{
  "d_model": 96,
  "d_mlp": 384,
  "norm_eps": 1e-05,
  "rope_fraction": 0.5,
  "qk_norm": false,
  "parallel_block": false,
  "init": "normal",
  "init_std_up": 0.033,
  "beta1": 0.95,
  "warmup_steps": 200,
  "schedule": "wsd",
  "train_tokens": 143600000,
  "steps": 6202
}
Each number is 128 + 32 x the weight over its row's rms, rounded and kept within 0 to 255. Layers, rows and columns count from 0. Numbers have three digits each. The size before them is the row's rms in percent of the matrix's.

# layer 4 MLP down, 96x384, rms 0.216, rows 0-42, columns 192-255
098:205139108155027097152145100159144132121084171159149150097160115150172107126097112144180056113118078118105181158144157123161146097176131135156130105067136098132140142167073179079127101127156127
102:106144100141150126155162125103145055131111169140117114119146140150115102112040075119167149149146157086121126172096121093039119170113119109149138100128130126126215082152142157123152087151108103
107:178157126170103079086109113122158111120132124115124149160132140112151153142191171121170160110125176117055142113123109061111174139165173118117129080150139134099131104211136118093120190088160191
095:163107108102133167160116101153108214132104066203097102081112154112093084164144154150115189145167122194110127094145109125104124108082105115165142145124144076154155123097177149081130139119099131
096:123144088102087112138190100135118124120148116180086170142168091142129136127129133155154138177161133135129131140068098102169165071083061142152135138061158027104142090129140108135106148060110095
098:169140167122158071139157110128123107149127173119167126096076126090163113112131146129110132091220131136111129166073146145093095212088086158121148161109110125140111147097125091132097148112117121
097:165150130109186108116118115127166070123091070134157130091111152140134071150178125143207155159110101171100136155195122110156150111184115111116129188156136131120102197087137117125125130121118153
098:094122138139122144129099129122134139131076130133132091132145114111210127117069081091159068117176115209140129083111182111137124093128126171072130113126093158131158131145095153110185149175072134
099:071150138078143145131126126255083099122136132196159160138129175140140136150119139093099149134103199140086180143191140077125114125110060135090117145133136177130162161064141174129115135120099085
100:079100142131163028148086121093157083119099136139134128188151103114133124109176149106086132085140123110139127099079064096073070170147153130094148143100133092091064098152081128121090171160074115
105:118228126121167155068097070101171166125071175085112144196159144146176119112185139097104202080117179070123131112138132098175169145177238121095142152127140103093125157112137166098124120142168094
110:144170162155131138109133131168104122120141172139098161081158153147110136094162109136113092183112132175093103161179137101124101177162113129160138138162118106126048122102090198110097144082149142
100:053115074094135171131060132111093130137080122107135042120150106146099124125045097134136102169114156123129087080103114096077127148133217152103112127125113105129061092121129126146209143113167101
097:127158086134062146113084075177135174133105144149146106195144126169118099099170155110106168165105147193137036173158125174118172142126194144145123099148141136145128149131094091151089111154147108
100:156134136083142108130152145109123118136110117155092145063143138186115144180162085122127101117082144104171146197093094090153113188070183094116130121122117161097121142141140156091098134171168129
096:136172156116097102141140121126143122136092090114120130184106120141143181146120163116121129123171143122176131124095104140143091135110202102159108169088064141097172118182177155122173094163141133
094:122136131112118165124160147157074124128103140146133106124140168071086111163151107127109101153093161131062134168162142103135124163117134135146102072127130129097141083141146159139113160140110112
103:157176087151118086136069158163089168124085152126100128102095085147120145048089103165156124180109114090135105094104156099134173028189153143087115153076116097132187108135089121101119089119097154
109:116162100164192142099117121131121105125125147156147103140067201128123136107149156148094111152246151193117116116148123146151137118119101166160117141101124125141083161125107146179100153195114151
101:089122125164158154097102149108138130119114093148034178124172154130140119120178157138123158122199035148122202165112132139101142107171151113076125101142154106060125126096090112175108171081143204
094:157164149097141144120064089068143131116136116143139121150141158154143138102084091102150129129070198093172137133117063126161115108124126216097130105098090064120113192128136087123128092183168121
092:154098143051118057147170111140077175129129114180146067117121199178137096164150138150162141123099141183121116138148106107182092154106164099148111121111124090189096184113130151158177113179149099
099:142144105103095131162089132120155050140130161120209134110145124169127137048146100162128138137154143097133132133108150146152164104133173126147144083177177110128122113114145108075084145158145138
106:137102164092145143125075073131118125113156114188088113135100129094128102152129148108147136095146128151123132082191207152100127168096147106082120041102095088137113094142065163198155148223058125
099:139131112161111133124173146129089129132099107118159068186073132130084082174126185139092177137148117157108139140127127133161140180155159109140107156178075137191130094045128109127150142140160118
104:090122145168070125103136072129130114113108129142113076166101158088174096126128093149121091131140107150092131102095099109158162169189093087139122075147096094139157091168143132163166128141184173
100:130136118176089153172131126151108136129169096182249084114082161130068120156121107143155065111152167129127100157162107127184169148084169113128137201135155156151116104130134144157140131093107125
097:137126100168161071106141127148161054145156143139205114109161173134148143076137125084126172103128154107162096140113090097144116178065156154179168167131186125122186139106122103164141104098149158
095:092165086147107133189140187127148165122131118139136132177138127133144092123141125152128117114149117144116126136093155105131138135116122077127116089103134111102089150118090159132156120176145161
102:148124096104100140135154126086113127123128106139114121100163128129091104084104080068105099181119146089166084132137144190169145153124125100117112166156110188170112123131127174145194072128107125
100:116121170087174124184139169113139131130166098104116149104141141082090161139070141153177143159099095141133157112105068111119131147086149121160134132119136120081160156109147146161138173125083088
105:189138140124133152140118095148166150117135112140117171124166153187177103170127125111171171141115121117152187146126135132101067167153158057193148109043114106196021154134188101150205137164165173
100:127191106148129138104119155148200129134112119129131130104097109113164143198138070088101147161119124108070128114183143142109137141138138084151145107124111134145098159183149135161135099178150084
097:143132093073120134189137101112167200128095089187116202134212103099177084084086151110126167128120171062129154136141131114134108101126176194115123188196116134088128097127096073174099097137162156
100:170104184151121114126104125134146103137113113052128117106156107105120103126157131050144103154139142077198154148105084178156083139130175178143118121125105115092149094117095095114109120148180128
102:087173138105136128078144162130110104122124111121143110152139121110120167113089188166092058112162156117151066151104077138099119143186166071131140111125161143150149120099082139133090189133125132
097:120120103168092097129130080149149082128137139178139133112200196118114085102098138144143109086174148165104109152201154167114105142112115107087100148197140100153132131191190175121128148191124143
100:162103120077127129208112174155102099121153064106113150117104194188139182108100113143092122155175149121026151151198150146127130175110105098163123169114110152103130109097072174142110175147151105
095:135176112099125107091150134131053118144155160141144186125109101141142075105113139127150185074102131105127151157157152137133149063106172136185130127088168106127155116144166133180167143179152114
098:143140076100134095130103040113101089115100093113149162103105116116139122147115153083128106136114194163146190080131129099148154129100180105113128078132080134151085142134100120144155080119130078
103:093154175140114044154158084158164109141171143156082143082181199124116135142088099117142160106100112096175087065101104099131146114067145170121133061076160125058155165084143166140133157189123094
096:127141121141197136144091107120075128120119164117153144093076086199132122122095117165075139109085097130170193125104133151122150149139149117147151117107126181117076119137160106108142163154114161
100:178163136129101117211127176059160032115111148080129092158143153117106142111189091113175183093142087101083159156122116145149124119144087188190113153073123093133097097157142168099178097109120130